{"n_layer": 14, "d_model": 192, "n_head": 6, "n_kv_head": 1, "head_dim": 32, "d_mlp": 1536, "vocab_size": 986, "activation": "gelu", "norm": "layernorm", "norm_place": "pre", "norm_eps": 1e-06, "positions": "rope", "rope_base": 8130.0, "rope_fraction": 1.0, "qk_norm": false, "attn_scale": 0.177, "bias": "none", "tie_embeddings": true, "parallel_block": false, "init": "uniform", "init_std_qkv": 0.0511, "init_std_o": 0.00965, "init_std_up": 0.0511, "init_std_down": 0.00341, "optimizer": "adamw", "lr": 0.00186, "beta1": 0.9, "beta2": 0.99, "weight_decay": 0.089, "lr_head": 0.00732, "warmup_steps": 212, "schedule": "wsd", "decay_fraction": 0.559, "decay_shape": "linear", "final_lr_fraction": 0.0, "batch_tokens": 65536, "seq_len": 1024, "doc_mask": true, "train_tokens": 568600000, "steps": 8677, "dataset": "wikipedia_en"}
Each number is 500 + 25 x the weight over its row's rms, rounded and kept within 0 to 999. Layers, rows and columns count from 0. Numbers have three digits each. The size before them is the row's rms in percent of the matrix's.

# layer 6 MLP up, 1536x192, rms 0.0925, rows 84-149, columns 0-47
097:523519522531521515462497469480541497491505525469514498510526553520530445474512482529476501491511507513547448486472479485517497521512499495489507
117:524508449516492474494486466474498494500457508511466494523530507474500494479501501490483443479520487448512519482518543493566497515532487498482529
072:479474509505506494473546459481500505506540502499477490457487534523511509482503508531541512487510518442532504520471526470518538509519469470497523
109:551489521492536547525469490496544468512505507512455470488530497539510457469501456475496522481550499506498518521519520465524498440541487478504514
100:501506522457510516525508492491543506517502521495510511473560437466473499498547443485471489476507524504505483544470523473507485510546517504504502
105:520473446468535540515520487493462460477512529469527497493523489497517499524469477459537481468513511499511434550476491526536529492493519513519501
089:510468461506513532492495511492535504467532482565493476499506515488456469498484491528475524490510531512531509501521498503540493482510502512488523
099:520505473531490531497555475481549466479518511525500440522510497503510489526461510513494504487499485505478516517506533525556524519502496505507501
102:495463490485472562481498519513509460460473522555485494493482493519507493464485498510532485489507448503504523531525528531537498490495528490482518
116:468522498487520528497492489509517500476548472548452506509485504484509486487507491487470510494535555481508503523492528484494568497506489528528518
099:499517508508530480501502481522484457476478475460488491467481467558538496514547495473532514491474452491559520480468515511489530491542501505511482
096:470514512501517499500494501520559502498494473506528517467460471537480503499495460524511504486482500532561512475451510474486530486502475500522477
108:521513474509529500535515497450482490537519469486486477510519520468476519503504477497564521484505506463505518538494540486539501464566503469495507
102:546426499512481509523521489512490444518543502522481498498523504485490518496449477491490534493456483491509506510504500552507519528519485521469477
092:486525482527501489517516517483475478482495490517529497482497547518524495517486477496446517474531501490526473535471517520540506516510539513534513
092:538511477531514520514469492531520504480497482520520495490530532466472532467428511493517484490495477509510528505480489552541468479485473502522558
108:520505501510491518551484483529516463477507544474472498468483475530502467481513532507494484473594486461503523500499471489512506454534532483518523
105:503500479517517500486517453468529514537523507558467471484521510468496489469514487517531531491498440459504517524513513517502523481491500531484482
090:492499512476517485472553441472492493495508486520446490465564503470474482496523502486472513477565535492557478564459496505517543500523512515452497
104:528486488509508497514488505485501470477474504512489494498512473500469504475475440502494487459555435496533477566510492535500541491536474429519503
099:510481520507530496537473484449479458514512489531489501523508460510485459510484506467485522489529498524520464512470525490526495522529446517505474
083:511506495524496502504484472521510447492519491485476498532513513494489498534485484523513540481484508487526456524531484515530532467507499475521500
096:523460510473490461471514462461507475469502506480479460490520494486495507550506516503486530508493498465468532531489538517508494480476533527474512
109:485485496540499542491516493472520461495497465523490490485542481498500485496504506471502470501522485472519495470457541526503566514488468492494501
093:496497537496531515494468473547484477496513442531518504463473489493480506492460452492512481482503492469504533536507487496480551472515490503521536
106:505490492474551515477479496514510509508503518524493512495530451507509477477536520523481518495490488494499468458467506494512534478483464493492479
101:511510498510535516475498478485551520468523494457481479513490474484499482513499499502471486470506516504539551513450486486522535519527452458517525
109:504501504470470515524575487499480504498504458530474469499475486540522470492480448497483480495516491496526508518522582542516529466516510514485533
098:488518511502526528499521509502478531511474445527466482490510511508499493491478460495499516501523510480541435536490503452559497510535549522495502
104:484490496513518507464518476481508503454551524530509479477504471534487493483480458503535467461501514487475556505481555456519518454496494505519525
104:505520529488507524527487497518492470465477499504486494510534493462473524523468515522454472490540502491503468489491489561533511510549526489480546
095:533477484486507487493496469526509517482497492477526495475507486449546487518528471498492529460540498466504479511515567515492527505524476528488510
080:483523542496488509466497480491508483464469481490535500475521508571526515486523518473511486494483493529480491478477496518472493470531500483493507
097:505482523515494471460499482518504446475460502507486501491496522493542472515520472439508455480515476523538501488496470554534520486471541532470511
095:514498527449514525504506482505525501492542511496508539507526491500509483487516446538551550493491539518562519522505496507488529507521470525465509
105:515510487520506494483499497513517478496505475485504514502510512470506499494495489512516521455516505495472456478496523494523483448498460463512459
096:476489516526503523476499517470537502484530514505467525503535500501501491503480505502518483481534521468488438475476510479526518450511474522550495
117:504467505514517480463515493497493467439511484511487487538526438503513466551496478476488450492511503470511502473476530540530501521518505512528509
105:561511463503557471538553479492481492496516479499473463544537501475470460493482508506497492486515526481510523479502527466537490473520477489556472
097:516519477486480513497522475492478486516494519520504466447554493501555538462518493482489435480527534498498502511511541511525505502537503449498534
101:550504500519560504486503513534482515520522543534511501491527481514504489485484489507477526460484516460475528501510477491522523482500475496530555
088:506502483475496526480506510486491456512503493512514498511533530493459460511479485515522504486505533536527469527547481492528535507494512498482510
107:527517479542482478471516507501493481495517548543462506462520493508496507500505521447466508480514472479505506469532479501503531467490493528510544
107:477452487508498495457516499514544480481548493494498485493536452460464471506496437506457490466497463514487502534491510518531546497498527528494477
110:518476520484510520496507432464501503457511506516483523531511500478479453484513492528486472473506501494479501512448503511500507508489478521528546
128:528496534479507482510521492464568504470502485474478484477502479489463503513495474482474490476520517519472530508524543507530553465519527494544518
109:509508489508558523511506463470505453469509504521523485516523508493494476474462467496551525481487498475473495545512505503509507463493506513504498
083:485510491495535520473528500544521467457475475536462435537535472491511491460465511507483466453551480465509500506476525541557498500504517479502508
067:492488489512519531523521527468530479499502485495485533485493486480475510495464495536494498470504511473507492503510548470526545482535544507489522
098:481450525485475552454513481459499475471467472502464499508509488492547526499494515499442495480537493487491482503466520511505505499480473507498549
097:508442492485496485498512472478488526507506536480478448473503546469506506473432487553526502507532464475480518528547497492527488477485528501501489
111:527498510493495530541503482502528465501519475505523463522488506504501525502455504469467468487501494485547498493540490523498514508502501500459503
104:553515479490515499515500509507539518494511496519540518492494524488526439513450506486472459456515482444495464523524499486501506511509511466485508
094:506461462519520472488522522495506462525522497503486501537532495474471502482494514540494488500506485483480508507465512495509505457473500497500507
113:511486509520527485470514500483473471488537521498519472480495508481480509506441492496506463452525448494520478549453526515513476493481518504503517
104:480493484475519515520508466514494484453530533480507485479541466517494494493474481498580464485528482469503497544473492500472508489500478457482532
109:492493490476500492513493522535511504530497459515504507484521464491498511457508469504520507471471478502560474486464499492498524542522439471484534
084:464505483487515530520539474503484483473518483531488479489543483481504459536460517469494494487558483485532485498514519530488513466510520469520527
098:559486550478524506482459456523531491478480522536457502452484499520508494465470462486493489488486502477514552503439508524501509499522507515499538
112:552471492500563512446519481491502480486538511471479441481499479522485456492457510485524497514506492511585529495536528480523500501538493501490507
074:506484513518535539496556444498538465469543495512485484498519477504469520491478472541485483495546479491512457527521529460495510478504507530530508
103:514541532500486488492517471531561513495508523492502513512501486521514467492505453507498478474517459502476531500474534440509516435537478521489528
106:491448509563507524469493508488494458511500499510484511511485485516505498476494511469514472487497530509474490482485499513545506478511488517483524
104:513484518465507499535517512494532487454535516503483510508479479488477476472494469475477468490508483476535528536527568522473508500475501516489516
110:529510482497470540520493486498525493494492492495521492539520545494489505503489476480529483475461496498533452486511460545507499493527474518488513
095:542540494487520500493534490548489481469466516515515486483524500509459464494499485485537502459539521492494519526433496463490503509462489476515485
# layer 6 MLP down (transposed), 1536x192, rms 0.0824, rows 84-149, columns 0-47
083:505482518475550510540509488469507481523501508500530526527499480494465544500528468501514476488505469452511505484498472486581486502524538466490516
130:512508504501508466462493535475492512531512502554487535524478493524502492514507490491483484422529494494462509497534492506467526471535497460478468
083:513460499498517504501495463484506501483525514512499513469507541501476497494473497540526477427510499453536492508502531486510533502511461500509513
119:469496487467552491489526521463492473507525490479471480505484503533515462496539464471477461493501483514496501465454487467487526490513532544528512
109:498499491484511543529513498519555514482481510483516527467476481477507483527469467498513497454541559514498484551479507478492481530537471484515539
114:505498516509524529468495480551533504533518501505532474486501489491540509515476484467494491491505549509499470491491549477541501520508509551543484
101:504498486445505524530519522510483488481522495508479498498486477485504471499511528508502485439506487479575503500514507516529484501500491469501489
095:490482494476520488502508508555543511520472487484484553495502486464474501527514508500510505498521513480513527511498478489434523500476470497472525
100:548520497470508501494503472500491502492506487521545513541497543497505488529456503483487526524532510496465507518527455477514463499498472495512493
116:460532519463475509530482495508527551491542486515535526484472496460546498506531515479461501492501534498498505527490530456477522517502480497501487
090:499481516496498454470471503454480478504500514478497437497519471479482506522564508507464523457522542502440477507532536490482519518537472503512479
089:469523502503499502488474478527494529517433501521502516538509544450505508471460494450542521497542496495494492527493510494492480501508525502478535
104:490500500501473490528488535460476545466541493502501504486508504473504465503490505511498539496522541477528500527492470489496514501515481524514492
086:458537517503503440507489494481467522476474526509475513508493479519513489494456486532493449484455546453475489499496459452482503522542495476524530
106:492491518522524500483534511516481538482484499501472512500524562488510511506443501526489525467550528495499502528520451507495530461547523530528539
081:492489522470492503493532519472520530494511470457451481495486508496492448493522485499532493511513478490492522490505492428447519524528502513512460
102:461530469508505459498516531507519501501508482492522499480515514491486498474539527495495495490511499466471467526480500503503523558505460474483516
114:493491503489461505504491482514493478500513482523459537504489479474507561498481469502525541485461477485538483493468504538511503496484496512489526
097:518452498500511505482484428487477477509491490540486511522535510457484489480534492498523507441500529480541495555467512474496495499510481502485530
098:488520467455503484507447542508497493495516486528517529489515489480508486517468483495523531471516501490515453451484495483545471480515500523509521
089:494467513473529478445518492531517507498453525455473497517532522464524502525492500526466508478503520511504510537481529477546473469498480531511501
096:545507490535489542449487483498506506474513499457473515486477527483510494498462490488516474426510519479525476490517492528529542469553543488530465
089:507553496503550521528495473529529526502520528515496497493522510471456489470507507455500464470562488520512496473502479475482501519531433500456496
119:501487495521509507525494498485539513557491469538513524461497486476472523478522516478510485507526498472504534486517534501474468530477500448506503
096:498518473489493533535472484515515448497515510493530497496471473465503513525478504465539530516526495503502480499503488493529499464508478464481492
102:548526486551471486531498486529531500497492532533497455484495504473529491474450533493547504474483499559452535545508519490538504518513478498434499
105:485476484489478471491521511491480473494510495544501523527511495533539522473474502512529543503511524486473477500536504498482461470456548503508503
105:520491498491485474473466516501466499489511514479498518503547431532472516538543482510502454494517503509518534502503505504492462482501489517478521
094:466501513447512485538466457492492528505530480525505496476536526514481513493526548502478511464513550517485494544483511504503479472490525470478518
104:533493526490474489496498513451505487495489469538506511501468535525477545497540555486468438503514488526478507501518479488487466471450496522542503
132:455524441526553473547444515509487505511485480513508458488483479512494528491473514466484492524537489495558525487461523528514504536496462469514530
112:488478477512493495534500463490539516482481509489516525506484469445537516494520486506467520468536489490532472484480485479488483543538459534470529
086:469501464508517496516489478512485514527546500513459514530507504467488486494489482510510553519514503445512514519521483507512536520488477526514496
091:502482481488479508533494489502477491524488499481505500493540485533467509498483499495508544540502518523478473529494536495496498496479483508580514
094:513510495509487483535487513491471501510501506474509469475490530504480527483466533457463474477493467552510519464491523486508510504510484498524527
109:530505499450529488533507501478492486476517530476440505497500506506529511478488491536467549499487506487518517502484520498483485506530507494518516
087:501471508467498497460503464530470516503488471495552475472490515504463503490522517520506517499474487551546513534531469522501514523463482469441535
132:457522488518518529458554472480543530500460504465491499520503508508512461513490453511529483469508502501523456550491493476506472520496499475501480
097:442478505527505532485496533541492543480529488504552513474489484485478447537499493522475481524469507463493466513487486473500468489504467527504532
088:471504509510506510475490495478505495494503508469468504543482448510525475494524525477471513453500489487547527463510501527524489491441504516536508
091:537503542489492497517545481511496495473537480535513525487500510517493466520524506484463497510491507515484523491479541529472472497504491478501464
079:470508487498519505498519499503492474491469507511514518503523485530548485499528475522501533514452481488472529495470489548475506450468486494500515
105:450525498458483495524517498471562501495451493480483483493505498489500476534520504455520471479484551518510498469461494510479511511521448506538495
108:507507448493493476491518532485505478496528466542478479492539476457531485454528477483476502497486524494458490544494506525496537484473549555526446
112:463529531507468492541470542512509501470522486429521480478516499479479466525474501525536518567518512520507520493479483477483505563490532512503526
116:511529548446501518502500504473516508485453472470484534512492490505485497515542527480468500512496518523460477510512513485504549472494509497513516
112:513459487500495501491504518446526504456509493470478500476516510496511472519474522534506513496488514514483522494509513501476488555484496535486471
117:516505511472500491495517490539495516442490478476489432531490513483503485499477482497509456415556470497504486484501477517530493490519508479522473
088:505471515498498513514507496459508489460520485507497508504469500506538524493466506515502477439515526468530485491490523499503518498527509504501497
082:517508494528535513530519510495509498544525549510475508450494509464491494539509467471546511448499502500494510492516488501490512502484519485507455
091:498535486552502501513531511518512496520443460487498502523465501509492463462509505452494558460487490501473480472493510507506505474471512508470499
100:437528528450515496531542500478538491489486473464495482500472511521517556524539519482512501534479507502490456512486515517460484539436495490531483
109:460497483492530504483517508492519501504478516491563509532499495464481456496520518529489479484496437521488433502500489533497532489505502504510491
089:519501542492495484477503508467505508477503510470495510490456501500534474491504486473491513466472497527528504499515479493514456532533465483496516
128:500457481524502423503531515453464517530493524499492528497517492501544528510479537496518516439480533454518508512506487499476501538459445495466531
095:506479515531476475482498500470460494509486450517518499525501487500494513506537558486470518470475500506526501454511524487536525522467490549462552
105:513486489515494514464489530519508460492550510500515493530512505481470470468496531510460562543497521526497458501449457451453515503523504493518491
095:478503489474557520503494507496487497482502510533482531506525485487515475551538499487505474437550519470528469493499491497499515502522536491517507
092:469483506558499486483508577492495537475499522507509475545530473497501525495517521498477551488494496510547485519465508462488500512517551521500489
120:526547513454440498494503506501483461527460537454504494459491483565492466514503525528524513464497496492552510486497532463496481489500478472502460
085:526480505512538503493542429493511478447517493510481482482487510518470493470493496518486465457527486482530481510509511493498509486508505519488493
102:560446521493512471513488528472499493486524496510540503546534535496514509491534513523494525531484471493470505461479457531524509507502542466473500
106:529494506534491517512460502485463483465533507485516482513489532468498497503541481488477517478524505531504507497533495506577504532513495502518501
098:463496492509499497491536482492529474520472495451480488461545541509491489478486514497535530493523521498536524527492482545495502470515488457481481
095:524491478540457524486460519536484493504499523453495489484480528502514453489486532503488534465528493502488489509486487464535490499485536476483474
098:456473492498498503483488529450491472519550507484495513537482545497518516553500537512473478542470474504516471494547481513464515508501513496503527